From a checkpoint of a small transformer trained on Wikipedia.
Size: 10 layers, width 160, 5 heads of 32, MLP 640 tanh GELU, vocabulary 918, 3.42M parameters.
Architecture: LayerNorm before each block, learned positions, biases, tied embeddings.
Training: a variant of Muon for these matrices, 87M tokens, 7115 steps.
Each number is 500 + 40 x the weight over its row's rms, rounded and kept within 0 to 999. Layers, rows and columns count from 0. Numbers have three digits each. The size before them is the row's rms in percent of the matrix's.

# layer 3 attention query, 160x160, rms 0.0713, rows 56-63, columns 0-159
087:541534515628480480484525474488529527557426506445467555514487575503455435502549490574573512383526523481475483596472551469571500488454489487498518502483548467513495483470482482533448492500503470549508575488444520527499558487553489493475424435476537482548478499421458469490523532590490525506486515483548473506526503385515456471476513501484522479482489438535571499498483488456510484482497457533432519469588539524581466445501560528512470487473479561517441488501516508471509519539450557
094:488509473530530542569477470494537462537477535481550505508454511532512440481502468503482528529567460535437539506549458433563477549564467516552470478531509519518539566553480497505449481499520446424494499531431520514540489541495468517451468542468519450501524496534521578524412556510452532444447529474510483546579488550506469457446467498460537526452482523553538569522423523481451505409554531551526481498450418497510473496491482436480528540527456517582526569502533518514546420557523406
091:486530480553513453471475484450469563473471422487500511550520494536489512516468458428467498467440477486528454548471494563488497485539504550516418513483548529478480489444531487439548511507479457521424481496512415519492410533515413540530525513473516530497473462533485565542526528460520500458539522469470525476519430519492496490525544487493493491514548559543524494525418563426458455487495574440549562497552492553515492542548649446512433579550445536483463512558475486498539447481471514
086:461397487510557502536511539483503442504490489488489551518550432516401462457515450518576452513447507506561551456486479520600554447495475518501472510486486534500519426427509513450550488461482462507470471494494456476474532537500462507638542532518527470449511450525494575575551557554451454509470492480513431527540516524503570535473531483517519462475405474474533454558549519517552469517486526511560495507446556454543498540560572444483484559487527514515513447474514508474494497481468494
091:521412543481587442553458532552523478486502494424507553574401518558563468441483534536458577554469489466485452543537536408533497452502549490528540495555495537437441503480517524579487513480497507531446496557488591513566498550467531491484509525464440528549496485531488550517446466496521457494499540476461506481506500445465450555482496522520523538450583551474520470494525524472463474501526489516502452474494513489450531478505549491541520419541473492512530456545474429514527541462605453
080:591488499557492499487453588515461536488527573547405451511467582518542569481544564500463443473528443471485505488490576459544518518477531486406549546498487505544457511502518503494529514537518503484487539493519549466494490499464481520515597542458537518479451523560482480479482484536441447468481483491531446486526407505477462511524577519471512465523458487433496484436483494457599494534496450536497483492476523537457493481479577559456444501527511481361425499454461519449483497491493509
093:465443498450486502542440458494459519473455563511513522455466494546473558480501507493519480481502488498548506520505533525468453548491494528486456490529554484465491504523486439492434541586563533465439478446466560491479440459499489558397513547513498508551477494428525517501439495552466482438505490486507466502452434538499587478503514565530535507474443536479448513519410478506509500385475493511483529466496489414554526544427525493453420549448515457557516504507533562550428464602455499
103:414527470531539538508468509578444498443468552555579505482513596461453500482517467525486505461504447419489547526534516500500543488510479503476489466547509484558500514521527499467479600483498468567504463494500496475486474459473479508505514482497459501577513520511415565546512473549491468485509477589503507503507439471474516489446422488535494583532505565475550524465533418458491548429482451523497558500445452458486492409464524510569530459498493419558500519480514464531470426530537605
# layer 3 attention key, 160x160, rms 0.0652, rows 56-63, columns 0-159
086:502475509453537515436591517504476494500448532501439508434467515519481477470527535509480562517535522537462469505491462563447563506467489516572579466475497496526493486483592480547499479488530457513520440442509511566477471489576493434486497536457463549458522516540436534475561556485488494539587491499543496549523487452483467506526510563498456422519532525465568458492457564523499505500426477474503448526592579434502442501528583514524517438522601468518491503563457444520508504453459555
088:493533477512554505498394443513459505473423524512485477519433496544497596502544549474513448539456510497514439540492544482472523482485570473452510494515510495558475458507563533490555561456486495494418512469496430511546447502492488515473520553440524525532447531543526470437530469492560437472432534488498472513460514494470555413486582555560553507535469453540482462568527440470487540508534514479520454549533519453495487497453584497490504482558474498441552489467530417561478523495413558
090:523537487520465491538475480461452505503485449579506458534508570488450473418484503515544563516534566527475453492469448517557464512530528545477497543480454574453476442485518511511533490515444462465499472527511504521556641504481479570445515478498423488415452483473558530501495502490474549477498510457516508509463456508451557452533575439555432418518451502500479520582482486553569510497555531550453497495540545502538443592536465448460455510521467490501453511516490480534505494561433536
081:509559486497433478539501543544499476527463492551493462483529558506501485478495469449407490457591475454518444454567503458479449484501474461423501532573504518457548495481527545545526541490501467476565523467503457552532573577448524532419549579482470418468547447527573521540485451562430469504503472502506451506484458468540448481506446525450563505535540449499520547561491540511551567495538590550473474542503468481472490501492524480491510486503500470430544512593554466484501493470549491
081:526562499483462507479472511528570523522476491469424491525505486457522552549459516502516509449536464494514487478391511547463489490381451478508571436502497524511580484525497455453518498466517448481439486568423552513476457488498478497515512425495602526409415482554453478538445484492453422500505513510564473511462575522553548434508569535444490424481475505540541521532458506558490511529503549401505512551524485489507431477457510545538515482490511472506488496505517480537510530508458436
078:489472494508505511505507526505457518539545503495468470432530521482463495502488480547511484484514498507522571526455475461517486452518481571493526536485453490426545460495513473533497555489445479549483528511501511441472491541510509445547470553497420507512475465500552465547525523509456375509496506465490455491585521514549556535584516471589438496501474554566495509583473564537515425462423564473546475467509574572499457457498505552481503460529430563570475450487453538611433498474528466
092:557483560536543457525496479488514515459480501509418475556513395520579474567496531460530493491467549477506428468422505571501494467546531481540421564482520524459509480489535452539488501479497437524457510456497446489599514510535462463499494592438523478507510494456517482451486502493525531494393466519483534523514500492517402459515538516565524413497496464519468490549544477545500545514526509484502542521467609492472466513568508492424435482479499584414466522445529498483489471468471508
087:502499458536491515510498472411516509516467531462507532544395460500526549429505564543501538507472479501452499507445507496503492500549482547448493449512474441468577530495537534500386522549524479476489485479507548436541532546523543566514478455407547548547465509443498514514451538506487513512469555548468457518483473464470494467465532490471502504499500462567577513496494541482442521534499521481549481546412455423496591485548572442520443474392544543524462524459478454500587531464500506
# layer 3 attention value, 160x160, rms 0.0702, rows 32-44, columns 0-159
108:489503521560477504536464520489525534479477553510521444448509538536489521459531526459524531543479512524592480445489513505434482483506529473493493502479462500516556525500541432580412491471483493474514541451460423564525524592517508474516571354513451530480527562445488512443542554511507437572468536516490507572510524520468474515476512480444492502499443461482491480492468462519439548506450450542443495408524487443566522416504486531383496493494497460550526511510540510469482545544444492
123:499502523476588458443506460525504529483485605494542434565489520479563503523471496521456535540493519494467548508493513508485572500434486456498495543545506448463508430552479479569509432486529511458556609457426524495424486501430614526554561514546509429520487490465535561582468585498530520465423469506518513479537552463497512512511491522557497500491467492521489554489520431512488501456527560488515463494544491486441520571495463508415483467496488460494495501473495512449502585485547446
119:425547471522439507575446502549592463499466491523498440406482563452489466535519497512513477501521580552514511489511516549532465501503542498585547516529468485450481458466530545486453488495448540628469517505537462523496536533404515567497452521431540575525502490514499470482470458498530561501536538506503496493539497484573482480531489421496502491461496423502469489439481451533445482551519504481532493461442528597604492505513524489495493477560529532511409516454564511469506523479498497
115:500483478456484514460524475526500485528501486485488491494471523433402485410527500516524542477498518488554521512512596469398488457532506509534516512453528537494530502576539455498537559506485521539509526495411438508479569445477520516540529510467419434514492474540525455496498493600471548502513483504442483577450554554490507493451467560514531517483435533488473567480523472512448545520539486530467503533445514485461505526517520572453458518543493561534441596408601546477510551545546470
112:463498500507472588423523454453487528608519473548499458480486573470549498470493517518478494540486513416541446516517479505479521531561490492460516486438467430570513513436492526575550481554509589409549545449448541548548477482479503475492499527524497491485473485541561505505445464536486481416508489475592484452523489574422521523492544537501476495509428439492517541471544508560520419464571533490491540495478514574438495568508494436434479470523461494472472529511449485501457497494490476
116:545515457512511531538493556516539493467475473503493487542518427543466475540455549471430478512526519472434503468492445506433518459535489460517466508486456567449459504590438503495521486508419468542497427422485488509550505552448565516571516498550528529513469513506554538563505551461507510451549543498481479548483471623539599452575457522533480515463505473541574513533499513431531607542495464524467477430447512553414510502553469518549497467487506491508488571514464488506499507506491521
104:519502544457518537505445526493532530518585559522479511467517534530421536530563484492484455550467480504533527461504566530479552583523420404536458558523481418473534493457545535524479463547468497441515538433516527459562520477525499497499486513435584514451514493544535512400580506513539508501456504486514501496534516487552452502474501466511525487515550464463552527396460455515420530490452410480456455514474490472536475500492483482520501517442511544485468480482568526433526528531492614
096:532488561464510550540490502459532488528414534526502545508517504555480476395533483479489511527558457529421455567497523569515475500504567519463523446437398440450482486503448487494500454476519493488483550506466561550476536516457422530506533484482528460531506415531502566519519435469503524489504490544477527400486491492503493551512478510420504442500563492552494569513522471498550476431568488489490538560475474516512437472499541535550542519532541537477425542413498474480468597515517457
107:564518510516573502468508451544453537436547473457473546522498477442426428528583514510489498475496539505489501509486506535521478538458475574524475482584563510424491518495483578492543515558527521583465467434507560490526495494486473465541407574475454467452524493493446496564493402556467445601464497505428505448487489453454562462536440527497497488493472492508479571493528524450533554517481457507494530454460472490508449587469482521553465469526531506496511491501514464529492445585492488
103:505535552544518553500557507465420514500491568461477546503483486490517495490544489542532527527484499459520497533540493465488421523473583450538467502536450451527462467566501509474494434480517492490522552487577652515441436467453475508500474478540525467519472507613523563475463483553508532432431459493445500472489513446427485524498496387461482477490465489487474584546512559514560491445520480519466471450504506565492502481454504562539448543454537500442504424488514514532473522458496501
115:546497528559499526538527520499482487437504525486488553549500506503460554507498569508454513496542492517504482482480555504545624510504512538423487434489515450460477454548518528467503530478496464489514480515467478485487478638514544440532454530516541488573541462492593449531472535491553524496520498455523490612481480458429453452512495431518473510469427477519456534492553436479514518429521588532491485453497505510512505518521506503464475460463460511419529576473393460469482425481520447
112:382446523571509524502517473495538505523533504501506458475494460539531546437530481537467546458523442550507513467477486477518442514451489479469519440465553488492576478504477477570438479577528427498478420480505514584528542519497529480526457440546501572482513487519552533451469495534495492568534550486562513626537535436613492477460491566535498521589462501474515571459489504469499507493463482539565510525571493470448470477536538528491474545474539443498453488546502523492546484477516474
120:560514496500460490477518489521458512454525440520482515505493493489484523488561466541522485442499450517555465536518528502493531515513548497537516515602555450581536479520522504486505505548470475550493543447606484535594485453511512552418508559474515467491530519428482444536460520520504482520510477429463518548497495540464482517536519463473550497576487474518523427508608419505551468491510496463494507456446467543453544551468472494504481547485392521479501519593457514509511372422483463
# layer 3 attention output (transposed), 160x160, rms 0.0826, rows 32-43, columns 0-159
114:488498467507499499525504546536495467519447450445519560499561469474528412483479486564479534503504434429457484481493501516471498561505502539504494572495482494483451434447507489485512524577487466522450515521521446452513544453434418555546454535534585489429473489438477488492510496433416493481521537445505496384554486519479433467498517523516481486491533531466498502536493561481528460544503503493471452573478524527491419595500574507600466513482432518517480450496520449552496454411509480
114:494505474584452516570516490486516498482474467534510518477502463462531458501532501512545559498419496566475443498546493439513449538557485497459522521467453516474550521538511513479502520446475482521489452591487552562528471473594414496583446531436500598458469450551512472406579511473489468536499443384508486490467481522499597481466542528456526440508513513511459473500529451536484489538480491545499537547450504446512506497550500488490531507517485547471564523515482484507582545467443571
117:525475508502558492453559514427434503498466439460529520531554483512528497534523508569488445525523443520528493522448467434452484490483496480455540573454559468528488525501488436535519556452524468514485554532480558428564528528545521383466495465518503485582491483502478577548485584531437376473451443532485554500481464509435515525485503545537524532503523487458514531526514560525585459510564466488477567534493478478512508488515486516522425522495487432470485451537519474587480457513453470
106:529525534567486507531459500499493493460538519547550431459497526546526453489542580520472523537530480492536471517464565460532513522453494475509507507493459485502450466372568572552398449499541467442527475475508526562509529462589471470491504475540491554497429509439495483501448540437508449505505527446459559451488472494459491482489492476481410578500514483552548460555451559544579481436453501527554474487527532526498444524478500476516464472524489566493499462561444413526467491441481494
105:530419503486435401568497539603500496433482535512450511520506459563536509509497448499482509541495549510449502528566521422518530451497506497544532449498512535483544515596526543480418496480535391483448482561556483522453471510493451465553515515474515532430519551512464471415465534465501491554516508515527472501538508481535504567460436567523570516530510460486500534584471492543482522554464504500573445507487502430473529437500511474513512468517462501473529539487502439428557514508565495
118:468489532561444491413570480528479552581487560467495526469460472503502467486526446476535478513488555496411465487489505560486532522532494504470553497497513437562540457464543477545499444502505519501561578558510522497504476493508458494509495468514488498626514527501429456477527478518444512582494483487519510540533599411449446442453550534488481583514511486455561469418485422519473466485495478510431467539516492416594517493513542483507491483482538497524538495444488453507482495572525537
101:482495492482493481484579483542503516492404418473525509537455504464563378584470509500498533521473443551493477441553435464508495464568501552509573437536508506521511532501529484517564510411520424489452495560481491576463437544492458520470491561460486505503466453544405540487477499506456466517455443525501522522450455524496480449529520458495511468475499488493445476596504524470573489479589517526519526531443538539499478525508536486522473470626498478525520457489511506516444519456501487
093:502508491516462454430534447521468555475509453505507461470497440417569585551391531516464497462519514502502533508488479412541542553524443444479462482503608519544513456510523601557514492492499498540490506488568483440492434509515547490479478489513517528468499506458511510471484591586492545486551483500482533522388446453453560488490527482508492572532503498541476463520459455512499510479449497494538495447576524535561500482552498480495472546491440452499501466513470476506555456477533602
103:481525579494387538517427542461561475554504567530470508489522533527462629530458511467513438531519466497507509510448424497456453487487544411495557466448539520482451497564441423502460526444496455456510489562535515538492504500501514499468492482533458526556469575531439516560461474493557551450477457445450537540452508508516482538531490482562449571460523487515502439460438531509435460466544481524496486485487468558520562464455521529489476534487481514470490479516465501447472438455479451
096:491425479416482555551451474463546573492483467461574422487518456458437510527428529477483520511527532505478580529404480516479551554545508485491447459565514522506524486483481540505514562496537450473528500470483446581486483502484471525496470539495457488483527469453528474513472469499431536538505460501513507486418469541568531505562494588522584544456466472516433466494572487512470493541469502492533498537522492487507507535566420426500497573576450458520514541575442485506541515540554531
112:446507486449522572543503497463578421569445514454513501481470472544555431556534452448624439506511487419489485436541448466453454545513459437536534592497494536488524435462441512529491528530513526506514549526460520501480562464489477505497558429446499537470467521499475466494496514510538526553506524524481585478525551513498491488496496560530540505524568514509448420476515476467540485580513478476463531562523495523523577495489500518500565533499544513516546455506547582439478536510448522
106:505563577500478582478466467549532560480502529516535553502467553536513452511516498456514455544429508472505525547555463507520559485515522553549469504501384499553476404457438529501564553497479533540497613526521488499438450480500472474458505510515482449506477515504532424532611495468488481486465532519488465413491535525465557489522560429500538465396569459518517473504480507522505504554468509464497501462454547545475458507509400545467569541482459525470483448497526489500499489487491491